Weights of a small transformer language model: 14 layers, tied embeddings.
Each number is 500 + 25 x the weight over its row's rms, rounded and kept within 0 to 999. Layers, rows and columns count from 0. Numbers have three digits each. The size before them is the row's rms in percent of the matrix's.

# layer 7 attention query, 192x192, rms 0.172, rows 74-107, columns 0-95
093:509528539469532487510520551505512470540472502442497504554519512490524492487522497468503492478479503487528469514457480534524501497546455551511524474478499498470456508460519504497509523508484489472512463488505520464486468459477471480478497507537544463469494474489508519518460469501493464502
086:461520511524487491515488509494476542496509500477470473497492494543488536512486488500549440487472511496504502497478457487489548513531504514521474478503530444495510444496445560525535526487490508501493504524507487469534491485492525475521521539501483468513502519469498497501504526521521501475
088:514501462460499514446502503458502484520511508538499453501485485521511517493490518469525505507506495564518481490553557502509513476480459507482463462511495501502532472489540501501484525508503511479475499492504535465492504482522492510510499490532506513501517515496527466505488517494515482557
093:476467490482492518475483496497450470482516490550493528505485527507456496518484530529535489491534538517464503476494518513492514478493509473509524464515486486488532506457522489538491499459550448530459502510485472497504515509458505479522496508508459491509524509530487485567504520527461509530
094:515469497511499502479513521532528551407494518505492523538503470467486474489507527495465533534517519479487501541516530491515536507487540499465507513492487516485534531500465501471505476431517494533503542515483523514503494521510504444461503466499537503497501512493515490487512481543495520520
095:506527499486503489514520496502517477480493485514496478506511463495482505480493542502498527509453470497464517517480495541537479565472487509516487464475475478532484482470487503487513526501494535470541495495484510517485502483476516499483473509470500496477495531496509433515479500489510474528
100:465463510474513516514473467482523479505485477508534491497543483522527518508481563497496534488506522548510480484548505508474532491544535499492466483515503478494502507520476500514491490514545541490525498501534472487501472500525492509511486521527486538455495521481497515458504470479476523486
091:538501465464521534494503479515530515557486475501520517501490477498485466518473486489526502491485505527531512471473469550512540492504504516529495433505483493520528489518537521528519478492489546501533517481528456477501496528487517436486531497509509546488466479449510479526504539496522471512
092:493519457472534520516478483533458514445504482532489515497531469532530533517532500499524534538510527490489497511503507481493460503503493542480463487510497451490485515518524573494512507507485495529502485481534469529543512476484505492485475575482545493481524513505472450508486471498468529506
099:503487450464502504522541487509489478514465510506495530514456500494465501482504513515475472496499516504473511458487457490522496485488515474493492493510513516504502528553475498490490457507472480490485505501513464519494492520515529488486466477524502488494482475512502461525558441502488524524
093:541507518444535459465453519508514475481538440506471459503504522511508494488493480483469511504501517536539518516446488485499539516516485456483530513459491467488543491506503557467527503525499488503506480475497509457468543459505472504495479499515525523459476503534532522493514504499514506528
103:491495526509503558505498505456508509506456510568522486492573540536498425485487488477506506486511496494514496483484490529483466507503495456492507481490474512512511474492453494468535481496516466503546511460515496487553531496478515511473484485519517535457516500535483479502497484504513446505
105:510481513528488470532517509483468485438475520505479484553503497493528488485479514494536506540493514443472449516513519504514463499528548487505477509508484504502536500441512510503497522551508512517479523499498466495498480518500554482459481482527508488538477495437490526454516476511531518482
096:501508503491510470512502496504511519448487493508497465487460452502513550535492510516520481499486478523537522529532524486521493475539461528494499499467523507502505516466505476503489509487482540500504468539523499496507506533540516502524488468471504513477488509552526502492518459449506473464
095:497475498551518506489522467459507482495503478517501486480502495481530520483495487473485458485504497506508458558500450472519482554505499511503505529461529504513489470485501530499509491499474508466456504446526495508504485474490499544472480490541488483526517546464494497511516494470468507504
090:492499501505551493525543475475477445482515506538484476492502481476491496510527465534490464456439484510494482490468535503529458540467515533506507476510507515512560450467475486458493536509482479507504519492514468455505507534478484525499496486545531492528506523484478530469483496477479507511
101:481520491461521537519452508475473530526481495522468438515480518482525478502555506497489535528482466496519525497497485488487515513508537477480500503526510516470497482486491458529492462516463483490499503452513509492524489466491491455506533518486471497519501474503537500515489502526506463507
098:482472485514536520505485481491523462528501469510506497507467525536541515489489529505496483461530489509532508511474483532538456494432487436519541517512515502512509524486514502491498460536492510522474517472485477507515527520506522546484528513501490516509501484465515514516496504473506469518
103:469474459512448501483479543507492497516532496498471558525496536521484502486455546501513492523488487530486498488488550515479503513487475496532527456548567483488548544558482461496463485521533497526467513520508479536531488528492509510515530482505525491482466486516480482480506503526482486494
100:517508499502519538494523507451523470529492451510471554516533491520523507553465499521477495485474495497527467531492528448520492466494507460557546452473536539502517466461490509533500471476511518514471496477480500479491508491509526465520530521446480487482520538485492504509527518514532471487
103:502494474520506502499514530566522451493477516484508535491498507518483507499514545528532526542591525473492491547486475479526518494466445489474472506482504557496426551525513484490481504494507491491512508484485493507516483501500502456546481487511491518501511479484512506496484502506525530485
105:459488559510510480511497519504453475518503495518494481511515505469480518558485527507518483473497539509503518463457490488490555453530482453478474520480449522513534434469492503513497486523517508526494521485513471476467501526466508539546502510494488493479565484522490536493474505523516510511
107:508504518541521481535454488482552490489489474514469467514458484493524461511529457530512502529504537534481495518495506481503491515470505529457520572482505502506496517502472535503548529458529501513470475519488479461472452460502520503473466489495513519528553487492473502533524536493539481478
089:533512492498552504469498544511526511503491489528478515505487461518469446519514503472561475506499527510514563526486458480499536510492471501510478499478486500487503529533474512488486485522501504474504528527498573484494517476497542468503514479504473471497461523512478520514464504481495507487
107:456481519478505493531487501491544473528503534489493508539501465504549531557535505503482460527491509482482540446480506508489503506511481468513493485496454541480492504490554497520498479466496501528507486499476510508530534564476510462481500510521500561476513498503501527556504504535513534495
106:543504491549487490495487495526501462487524484577499523504480522497492510484501485510517513497494461502505517536480493469504495514495497537506482498489447512483514515477502540479475518517519479472518459487505463442530526479515475515482501495519506511494480482537541494514543486563505496449
102:501538507508480562490520537559491498487492490517565497498470507478520519496490508514521495478502501515483465497523474543507502504523524500506545489511502486464453518503467507526542482532522476483492509512525524483511445502481505486490485477485498471499452479533483531525448455488523543525
109:495496489479486518537533463528516490545489521522516486553456473497515536493510494484454499530521515485526500533530518495488475476530529502509522461496543515470525486506480495516539514505520499531491507497466507494510511484479527494512512481540479526532462498473520457538499457497525521453
103:461512488498506537441493483480504486523451515489503491500513536502525518498490475505484531508486498465468486482507502533469506473525540514490485511501475527499480465545561506538464487487466510489492520516481545490501516491512499504517510496523513557508489499510512525515533511549452481470
101:523475489538519483509538512532526496531514513502501514526508502506483508477495484518540541473509488467480445492453524482513555462503496515550480543471501513492510501490520508498523475472453485476508489532503495489505508479532529510509469447489509492473492511499473544497513473520501528496
098:453496510501484471493499529492482516500543521484511489501487508554553536514527538455540523469517498541490506520509525485479487502539538493484478453501481522448462526509527513489486462567488501478525486503532516504489485521547494467529491482469480490490539496542504486506512476521532491491
108:492478476532492526536500551507482496537527514544478495523519514515507479552535519529529513516487485521512509513496505546495523526495475499467503512509472488500513482462499512547531508488495493516467502513494530481490475516500496484538496490541536460474458520513454524506490502484478494539
101:508483458518483487486521501489483521535477513489510540524498483512490510470453523510462483488517498484557454504517536519521505505471517466492504472520454503474506524500452558475485494496484487521508564542524520506473501520505487476511461470494516469497500467516483507472500493515465531520
096:472514540482484488501491534517518470499530482523514497506471516500502523488530468520511440458474478467511532446496484464465504510534514507536493525507517470507523502513475505460452468492517514458467493518453488490555502523457502494505510496543443511531526504462489522486477503473476504493
# layer 7 attention key, 192x192, rms 0.177, rows 74-107, columns 0-95
098:533434552469549485470537535568489506509488488516475524465484513480497473520535518491496466488470509531496499506556498468525479494490445506511495480491468519481525554531561495492503482541466503494500459478490495472503522472513454457496526497483445480514516520465496442482468525503517506494
084:483459494505520554531564511521488485515448530476485530477509457535473488508492522502495454493506500481519512509490480518517472515472496509474495560462494515488454493487520493468528460504519497521536495512495505508508511438489521472489512470521494531505532502500556519517466493475506469507
087:482477496501476493537496475529496476520541458518506496496494494561505455529518499496479487481531544543514475526491471514525524519501499494545476545489532499486545499519491554508485529503486484485539525462466486495518485501509483487499483538453492434466474532482519487515537534489518509489
093:547492502510477548499504548538514545525486506450503505464498499498522484498537502474499495505479499513496512454480501505491487517529522495531505494511477477482482463505477477515524478488501541502532495570508469507479480504541478465460496503480466497497487492449432535500529463503560525492
094:491497431486483519496470524454510495498468469554512538517471448507499526513455499458487495513530479516491492490483501462506506505490512499530485475497503462531501530519467493499515529435493477480553495509507509516523504484487491508469528537492509508507482496530530503499538488490483507485
103:517441457539536487455519473534462504485503455498472553484524502492519465480476470523493500504481459533474510497495519523486479496539496504488460452519542522469478435457511500511472553515511477497485500486553495478506529483525504514485542509526481499521508505455526500545552528538525480517
083:493489534512444506467509482485500554530517496500488525502504507471511510493492477476507507513491512550520513483488427485532475433513466533516519538508515533479485492441516538482554475511525493528472514470492502502462481493481494489548483494491507501546536536508503506477502527524499458535
099:490491537537523503539482531510502508496473535499485534509492522511481544514465537476471490525433470525508504470571488524489461480524509512485484497522484480506514514523479529478519459512506498509542530550494519500516513531559502476521550448469496502488477476487509459514495495497562479477
100:450489534503522528448466497465528518474472531517522505540499495468506493471533470493494478465509463501504507482492522511492521536521485458510455520521512512499478499501476504480531480453521462514520509537502506511508501516491526523512459514514451549543512495500460532470531478505525500504
102:528459526513493540523531539517557486488535495507495494515500529491493540501492502520509492531472542526538517527494478510510472488528504496504487503477493454521506497527526530489479509533511512505497503561517529508508499465472478511481481530495518488540530512502465463499493517488570501462
101:471537445515465501480489475485467531477481564537534534492521501464504518516502486449527477448540464479545527544492483477510493510494514489476446532504486524482498485519477497473484511499548513485511533518514485522491476496508501465506541519476473518466488509497511544515489493474427491490
101:506490471522466464510517489475482512519509484497472467509454459475501533523525511516511449455469488539414527507489509541454516497469497519488497501470490548483489516485530479507501497482501470538474455521480511549514471501535521492521494546502490505538489482498517508498557506498458529527
099:531535505522523491475521523506482515458483506472460488492491451510496492533535501497478493444536512530499486511521525476521487471480498520541482507453473506470516478484500497454529490488542485518461548479503532524493501495462527516509441504508522502486502455469510459446566493517510514519
105:473490491498537549514477512498476487468528475526520493529519531518455485490482523509495487492499492536494487523550522530496511501555485514469515505506538456506505456505558484479476553538499509523474519458531510529458549490484532529492453506519506497510519507481469527494504530501501501497
117:496457490495529493485544494462467483480532436512472483485519513526501505481506509476510500490485446518513449483506497572480485529505533504517505478503548512489490482484545483532473524508493496461489489502537481509497539508470516504451495540519488477475476547491530506518508506508516542523
106:502535486507522491499477510511515520497501557462486536496464482486463498545448518507484479508517504511534506510459511496537480471470479496532473500511467522519523461485459474492509474475509436509510530515449507517463492492487514503496523479524475502493524473496493508528505531535486460487
100:466484525511489509472508481466498494501523473539508513495473519479478549490489499464500467525515495496550513517482524543493481509514430495480548484523515503494547469508551459530497543518493508481500487526486474478489517517501537514467537492539438487515479512534493481508499565534505548482
097:486482498538479520498519492526493516461465471526484480458496553474457575505449492491473514486540406522446484476523541487473486506528498472495545485490460485505498494485522533481504510489465516477468513495505459497481502509518534498485524524512509476491508530500476522496480480533522461480
120:469451494471455503519497491495485471461495485470511503493552530487496518531500465496514536533497478457520461500505525482481510533536518507492514501470508499488490534490555520527509489527528511489482485470495474518514520473489487548511485493499478490486455554502493507505489520497507483500
089:548491524506464537455509516495438505490494512519473473502478483474478487505485465499525505466537522519502492549517500485527451476516488520456527493500432501523465463527465478500480486463489507479471461499512529520486478528459497508498514493470486530489517544495473462500553486485544502469
103:492515463454456482514467495513497507527527504554501480489486519470498475511507536503471518490456559519493497501509496488556523489480518487532490488481483543469493524490485459509546484487493503536474539492495481527511485503521451479459527506456428500454497469480510485518452499544511499492
109:489486498552487468493467498527452473488533482464466481461551532503490483443516488494516477512467497509503476523481518560448473557512482501531519527539524495510478440539484501510502477499467490496500469522512482488487506464481491506505496515512479520453472506484486517526491493519510520506
099:497525522445475459542538477489521520505517524474554507509524481503462523439477485540523504476482474494519489481504507511500486487500505495537476495455496497540507484520520524499496511523490471521510466541497505466507490513511480472490479512514526491532495511463477519494525463490494539519
099:496457499514507503519518481494518516537492450523502532483544523528509487464494518491549485503473474498536499529477474468492494520524512533473491491477534507489511502504534512469501511469509527459476463495498509496558519479509493477495537509525469500506499473471504479546554464506551516514
102:524474509532483513496487517497462501501545482534540531471510525498445489478493563523523482509519519493516504540503552496502539467471467527522477465544460515477513444508476528528501493511504486498502439510571499512520482484494518506506506481489480434470528467502499510499492511529503500493
107:485499487481504479495482458452494469437491505465486504447502485493488490482469514536497547467507511508483485483500488572511477514549505518472490474513521498463491532533496483517497502585503491519474528515496489471497468483561503496478490514478516484513490495506489497500522472467490496538
102:541483543498480469491521510490521500497550500567466499496531515552540513492502535489504484491459517505486453476539492465489526528503511523543477510533542481501447531503530525486528485492510542532470483501484468517453516496526498478481509489481455546534511516496524474484476498471510488459
109:551502520519512449492481522490502519466465534512463463481503486478485507488480490524508498526471494509474470545505558467507483473482519456468502522495473483516523515497457530505509538516503486498499538526537484476493463512525517468513519531493530504497549478530537522509498498570500467524
098:475494501524506457550494502480498495454552455488518534481482476510481462480521485487531522485491543507483529490546529540531487456487516512498518545499542519540540512471469532511489516516508521439529537496467504531545500528522558492494499482543507481483457497512493549505461507503498514480
091:443487473473564477514515499571560507515485497494485487500500473508503516514496465494512469499517503491457498451504516534502485490525477544532503536479488499516522498492495500519471521484485474512516489463529520493539492505504527533487509477515497486490489492482518452475461538466490453505
098:498534540516486484484481508489509468518537483550483465534522472459533473471505483472498551500485500497487450491520498527530497455520506518488523512478535502550525496488493503526485473476465490550505504487482477520498474512496477509450494497496483507485464480496482481467485500519544516529
101:475505487501521457472498463488521559487526471486526487507489503486448515519506520503546442518492517535481482527494479480525488506526477492514465515475472488511489549550518474467512513496417502472519483512477487530511510461515500502477515546462512494515506507482531521473505466506497527445
098:509496489489512477454514498514508503437479479568492501498493494501502467477504488529485481513506508540526484489491513516469519521491440473477504512509487511512486498462526494488471526484512476469496474537519460494529474496500534469494467518529487469457485558490470473498463493509538424522
098:527510496506491502550533515532473476511443511493578450483504515496494542490465505511493504510486526456492467523480543499511483505525515532518477431481519516472498514483491512508520501487519514508487482505472482505468516444505504512505511489487531491514502527513535515487510469480444510477